Each number is 500 + 40 x the weight over its row's rms, rounded and kept within 0 to 999. Layers, rows and columns count from 0. Numbers have three digits each. The size before them is the row's rms in percent of the matrix's.

# layer 14 MLP up, 1600x320, rms 0.202, rows 1291-1368, columns 160-199
094:575478424477471517492548500536464493545469527518521536463413429451527521516507520498498458531517520514465434551533476552
107:463535425423486472504543483492498447460493468556549565527528515537498467533599522452474470491536522397451491465445493482
109:538476481453540465535508492535542442494435500475490552420478528464517471486501507453502399463531482456466483517544533491
102:474531493526471534429485507569519503546541477498438447541558611560482529483515521463572488507541505598484477503478431518
100:475524527560440470544483475452541459508546489509466505475531419475567456522457490580437522487454516438465458531531532547
103:504510465583601517483528586441510513537486496561482513532455572515537495528510510471527528539485547458588570557472508483
108:495542520455547528481506460523399510528538511497604431518465491451513532521485546531542480544453514510504483417428561514
103:500537454456598509434448586525481481512468516496472462538430512486469550525423560534468491528507513463514493483439556485
106:468537495468528529467501457527505518460485643471518528508476422496481459475472562518516509519482539468483474499549465476
102:469431477455447463465479536490535471497443418562476565471608508489473475570476494445489537477452583498539533413535522497
094:430468523524487466519507520400460454503419503476489440564522456491562550501486565463426444513525531563588505465419457511
101:502526506495528426475518491450481521484469433501530507487481449440499453474541527489536466505503548507547484503513455497
107:429491567526487427478499490577519486474484477540530490493484488480498460466499507458575502503517468459578485507500486411
096:548499489413481512500507474474541524511458511458490493461507524482524468469460513589435438503513529662492470504604541514
092:488515486461449502522489389499504510553469516537491550459462481528440553531500559477483481543466497454478445546513585460
096:498520426427516511520545516513506475447529490536441548520531495511487525470497435489545503491484528513467525458516546451
101:400525521467551591502523480527483526450486477480531509505505447518477489461538516451502461485526501477439487506437438421
101:421560486590482501410499477576502486498468499508525497497526516473458548499586470496579482461549508493492485509555487503
109:505387468509494501513442534438522492484489544530542509434454541529551553494582453495482462513505504446473517424496545460
098:389494492524505437453477497510439495529472444455513520532450547372475537550452499490483526513519466452546501410451467518
104:498496512482498491511480526521483493485522440495480462541459513522500517459486457522457545500528461493632556523507561552
095:516604437463517415438600485498501459518481465525478542532496551456500502512521544476449596443482461512509586513527405478
097:561529505436503434544492476470460585561471528524466450479526430498517442491496562479474446523492436584463533524439535439
103:443442507454466478536504525518510446509517550558458563482566523462562497519404412450516456551588428529491501524507471425
102:503496519482482493522558532481510483539505492521580512500550555469520489518553503438565397548561485570404526535455437466
103:526498466497488497496483561520512519501573457536528490573499512585445462550573532488493488571435525464492490483432522585
096:419530460608481462546489428536534486516437468471466487467546474558493524529472446504541488549530432460482493605540491512
094:452509434494475479512579469500490491467457517491526592476474493487524520524498428545530537509585424507449469483489418517
100:496455487465473478527456396422470453469541534540477447453576518513495561446552529482492485534437428496476483471513557502
104:518525537507537560396438513494556512474494466483540517493466567513528483440390491509528455427504520581488617460471479455
099:508514490460523516490480523437501500551481540495560505470526474531474456465465533469518495518534496426496481441474429416
105:468514558490514481538491501551535487558542418477478475521546502483511509467456439515524518426527415454484461530499536531
094:541524458542437525573494427507556454517537519576488520491456513484465515513459469493517583492490527503477510492536523504
099:509491519447454512502453506522497505563460437460521539469458507532512531565516469539491515541472500586509541422494447421
101:481460470486447521491431514481456521513516516494440441493483414476509499467513524493518508499456521435516494477474472541
097:483543532522510532466512455495511483540475494518561445445491497498460491509472425516556495414426399405549566493465433469
103:438463466544512515476488497499538476508518474506528512523499523522487417474510485500492480532550455495413519493479539543
095:500525476559419578477459490470539482440519491421527463577557485485529523492554515449559511508575502515459511572433482466
105:571511482460486536501531576472548492531452509532502517517504493503440576473513471447462504453433429534410504506528567445
099:522518499515490473521518465455462541468514459465489536468492490497450481521577477496486546489485466520522477508470502447
097:533427477483522480494493469481513496474423495460476465514452551489501493501559493505561528541487501505521543510471486560
098:523538537496510485452499461487466492498474472538552519536510521535466549497540510500500510550483486475475571515470468576
100:506469512518390491432475468424502489509564449569546516529503485485500610520552497478489428562476531522489542519508529468
097:478459497404468473553551489453510533497460440463546524492458532477453506462443414443562481450493465530529532500490548505
098:494489501507439490461454452472450501481463514513421509511483489510479537501444462525460490601550522468515529498519487507
098:473449500442458478506519460446510444503472465508484507404542490513451518444476447478552531571443554543581526435489454477
112:489496509462489473473401514506509493436489505467507552596486513529562431506486473396561543509481453505495543495475460496
098:553419452414545485503565466536536498509516561568458487435521442466492496492451459483469507527477489516465537470528542403
099:444526472481451550491427503477552490533446455485539523538472524483557558452479479452547498467497425516552502456518566522
099:457504517466521449556499411425464474547537522533443493529523559503486550542480507503533497523497466554547431490482552529
104:543472446470465464536482437461448520510468510505507514584462438442556462474537522449502537548536492569598563456423494549
100:492504524458449478482478510491502528467517530515464488449443513481483552432519498476471598552461544453493563532514524491
097:536497515513517472497546525461521478473492512465461459568517521486440494498524442468422535524540582465516456453467450509
096:467474510510466418483529507467462484522417497424426511511529470504563509426516470466482465502511487493522585457510514448
097:490555506500495487554467489523541574559591410514565559479447479533478442495462428504551485503580446473525450488440547474
098:501467434519494501421428544450533496556472453537525421440501525514470511456504466495510536519535518508446552492482525515
095:562497556482491562466492476536528433557552512439478464583505487426477412502473511456468532474474523497534507557496483498
096:484522541529527443557501511474483516530535544427486510494476570491457505475513476484453557425578489464476482441454437545
100:500521442410581482542465507497452510470465496451467452525462456475520515494440461492541548478540534506509479527459514496
095:540434533462559511457497509545513503458559525465499476472521484522502586409437427555473568530551490481528512456474557474
101:502469484539570534503493419483526498524563464476479504590559535576523513478505534514482505533571521476554530444511513449
096:523533542451465560487505511468468496495498466489519535515507476556440579559485478492452532488522411546538479506549462523
101:462590511505514503483476524487479470476466470438514454441499532540514507528452535492490547480428463490507522470456535459
094:522514465470571513497492476509533509512469486415420485430474569507466497466485534537494455476496438487491572495480551437
093:529519416539463523493551520487504518492451555598444519500548482578425536505515474518491595502529439491482506521567444461
096:476469501497509521470492457508522468480472526505442495488577471482509460472505489436523446515491508464528480538471459417
093:522469567502486515455532476448545477525501474554609442512542473503487580540508450430468498454441526520497490442477547421
102:485501486502546500460408455552543486485519535539370559497481507472504503576495508540587520469484570442580509541447493553
101:418460494561593518547451501538563548478475500403521486500521501494523518513526449500525514530519409478501558520470493522
107:542481513443527509482469449431482500510503469473510585466441546457578526452568492512522449474530523496470479488475478505
104:549537571468482528486451417512449571547475423547480478559495512518433510443483453487495455458501488572416529455469480458
097:526470523406560552545484541510535502532516535534475468528518510508463517511504495577585484537470470501471483574510453491
095:571433448531460511433478483435537504488503565424456524473522543553488456540553497530498507478484527483506520462498570500
096:466465474539500481508503496476528538512471556491493523510440488540550532501544474480546428470519431551445511441501499535
102:524545460444561470478524550523433467381433494541564563525521497486524527646481531490537410522554460481513474502415474515
108:509543544536495533518487533507511503542467561554468486481440493424468479512547465441512479462513526533501512503572477458
099:477489446486456511481449496468404497483475546535510536554465406493506458454574524507519501521575479477472464482398556484
098:460508501569531511476493479577544464521526518499410528548571503494552500435526461438457557510481493545538486498546482530
# layer 14 MLP down (transposed), 1600x320, rms 0.0883, rows 1291-1368, columns 160-199
098:449478432453535501517522530505487522517513522566493411528524481568467465492379495433524470502442482571479500484533535466
105:412524571481482567500465506486428470478551502444515492475462523519492533540511449412510530560531471494426487482491495479
104:418552438499474467562522461524496477571553539492505488393475484474489500444497451477575463484514484457504493515521529464
098:495438492474414534497503499582442423447545531527510445559578662428543533532500462500483483560467480548542534468413479530
100:426480539545431451523586543508494516465491460459513483494505523513516519491478561515553545496418469458538462502497478488
100:452495439440498545542429501505437490472494503577497465498530509471531532504505499523437509560450484491468514567507489467
103:502516490601510534453526476491448455565519456519558518496515485536502477509498553454452456463466479497460517480471535543
106:511436548514544409484537555559523470447597426481473508473522439522488492429468503465473532484454529502535539480561470451
108:451470460572524488481541531445475413535533471533442444506468501542468450558501520541422514522588468500486542483530518504
102:524500483496493579461408452418526461447465498552558498498491482538527526540484537513447465481543496452549469494471524482
096:441483496488587520448401581527518496432468460527536564548560611389520489483492491552483483478496527500480493469463527530
100:492512436500453502505508507526476483530493476463488456497494534486522458551540481491493468532426509566533545560511454437
105:551444537476538507529497529467539535485475540471515580534444455500539553454495510442501553519503435573487494508562518482
097:430535451558503546444477513585444570578551499493562485507507527524488509532427477482503514525567471573561516435571499503
093:562475512493505522410499438483433514452477409429496444619520509490544563467445460481500528514537501391561521453527501486
096:538490480501442575499540548461488459551493486408539527519499473513549513504542563449513473550452482548409505543519546428
096:540433502569574429505517446428510526542503536549507521479484517465521604465546478510480565419549484549458492442549566531
098:537458514457492529470508536570537490461499514504547459398472509535540396563452498465476500485498482527580534532511515536
104:529478531446465552500520488524505532562509511499513498500437478489453526563538473451490487479523473452557489396531563577
096:480511483443489511498460533514448485422472535459543518530483449479504505537494457499491441445537512469530437477564477478
101:486539441464501506496484444444402506423575442510458554491548507469522503525563475519469509490510473479553443485445504509
094:493523580516528492431509567509489484508477534424535500501496538485593455562483495532516466504518431445537550528528527376
105:522532499493452486485520546494570509527451529471556469462501518474566494470405519485458500528480511497442521453426439519
101:454511515577482511470438484470495482541589493489524555481404470491474478549424471572562448536555449496563539485502494421
099:489517475502458492468514523457531518544534514486500497508528491539554527464572501527576546489492488523406584487514499434
097:459533489492555456554491498469452525442476546556560513497463474492463557519497542492480559449508476483557513438511515502
095:463554467504464472579542429483579456494446521539553522420518491524532537474480494444496467551487521544507510475504467472
099:513526532534454487597477550575439502524485493489525566499477456539478466549498450501571535435501491520416574544535514587
102:526471406512465459605519420505492526506520525495604437529486475501487526509550471523467418515553531474557535512489513567
102:475476504425524460486462506520587485503486500530476499535584528519441585585501517564436485450480443495464447508472472444
102:525534580423545544537588490590511552492485443527460508551542529533465481500440533543526442514484490549518482550515400525
106:488519536444489548448528539550456522508522526479451516593550483513433497468528435425510463485499543541485447521539539477
095:501488479522617454502552450492533495455596499480524471468489529460469477495451516529450513478493470562566539455488586524
097:426458493470490458507469534470471496540558541506574440488468480560534464495452493548520576530506515486482469463422479456
102:496508483483518523525528507528521476530471499538493534462458456508496448553439523456451520449529479484523501516552468442
097:525545549460423448510503490461507470474561458517519539459458525584498466532482520474565488494496487454488525590534449464
105:491552499464443483516408435455523456516525455539493518446495478548471524488540571539504497463497457427486497435596491518
094:532530545489485457462517525540392456450437462549473498429502504573445414575522479546517569520471482508493539456485441556
107:519427449512495498488450467467520458561454522529475520514570506460491526477546456481482526535545480561542491539510562516
101:509480474545433452479467457510514521436488461494548517464469569451521448562527447501470481553430492485477425531521481463
100:433459536474562504522595474498497487483512480517463522531524536494530474502542518436488566469540444496475522470531480478
099:476490561486468512493521523515502499487561475511578430524449556635499484480516439613510513541529566441508477525570490510
095:430505562514461467486498540496556410423444458537496440528516542516537492512536390529447556443496423513501468391508521481
101:504432526441558567543563489518476572461474480427546536467546493462493489509446434459451497539507574465547595554510498419
096:505535454444493490531439424605459528478472486464503488558512525531457534533502579499479520505460470553427424510537508515
100:566438560456425457417595535471536560476523501467561434481487477500496533482461515475432482505567580485527511575488521496
102:491448555408557488550557395487516463480554544513514504573530603495523496485485470493529531540419441485473488511441531434
103:530515459516498465577516531536541418482463493503477529511545454511548594461533485503485540520431432514485549481494524460
101:535485479489479481488506468447469530481468496496474519461428572478490603488458421445515537547477473562503525526573529502
092:508447506467496411464450479535520451574566497542514450484512521430487450541504499465417505502523536439487519527496510490
103:489524545525391466568497495521472479517522478489514565521515524520477462522498518522429532479448445506546464531460501473
099:535487444486532620485475434499540529444504548544490478468537485453486471484502440446477517561533543454516500525559496541
103:441534528453467417533557503543528419530503496506466537488436507484428491467481453485466437478499495532527477498453508442
098:445528480486480536452525472511585481522411488493548452498510428484550505516494474454432453450502496527466535497460483519
100:477525566569588530497475540498453541460482458499522488575501512519545495476419476537486566549457479485584426512533485467
097:565510493547457518580471500450489575443472515532505527457576530478486482527475491531528518403527532517447516526520534521
094:497495543599514528502529481567569520455504536514527521485473480414398472558565545450489518602471584518507522552564496440
100:600580535481497544478496457458483564535477472520512492539521549488543417562481470483493472602519547430508407444520458495
099:480522495477503535536520576512430537482479447511485512500455584530520552475517493436541544491460522506515438489439543526
097:537493506527501473492451414495494476449495441487550500536664504519491603484431533558439469572474434543488491498468432475
105:516455467512499526410481489484454462512559464489476508529491515570501444524421487510434572473500535580569529482511510541
096:507472542477436473541482447501522505501500521442550477487529563605556499560560441554438514492518552464451494526494498527
102:483503522510544480544573455461510547460544446534491557534522557535547510496475571482510514485466490477464549512420544380
098:525507468470511511446550473487538474470478515421430505448483491573453438444492576534536454481516486402456496476524499507
097:579584525575505461532520540449434482476514521463482554512461525499574499502522653504532481499519508466396531486438531512
097:475523586480529526466434526497542565558464462557522520492559447450483499461494504533476535518423492496498554500432484517
096:585515508552541550444467486510496484514584482432523490478486402505460544507507529487580457541511530479510506504495431484
097:464520562484456411464449531518508479503530564504440533461413462486512482478514452475554494587475571484402567467471505518
103:448501458497523512523486440513563455475472499537484551447554530475476442549482528522494473531459557472457427541458481447
104:533520514490359548509527526514551498521454435480558479510514482474499444511542511506468497506553506509543410570501453563
100:576477481484530540462529532462530471495551481534471452566476485473470451606465514504505486471523454559440465480472506450
100:511470455455481529490526579473525548471442435498513496516593535455457541542482548545407556521471510485479497582489457467
100:523457540564507446507504499549522489530505427579421445519556430472489481489509549462491495433492496545452440543466506444
099:458499577501516536484509510494561452540506519562503506549458503496506428448480533532492398491473500485461591538539494496
103:547516500514542529450489538502433456450426514507548495433509525457517448515491509521507537519521466562609494528457511517
102:505536534524468489529454427521540558523508494471531540495485411431466476486528482481489455472478512532561480554465528452
099:500444500485522516433494564413488486519516531475542486523548497482527580519498518565522534521520542479560517565548487528
098:501547547529557434541597590492533441524553495551523544456534514508603598505569431418499535476473471533522474401542508502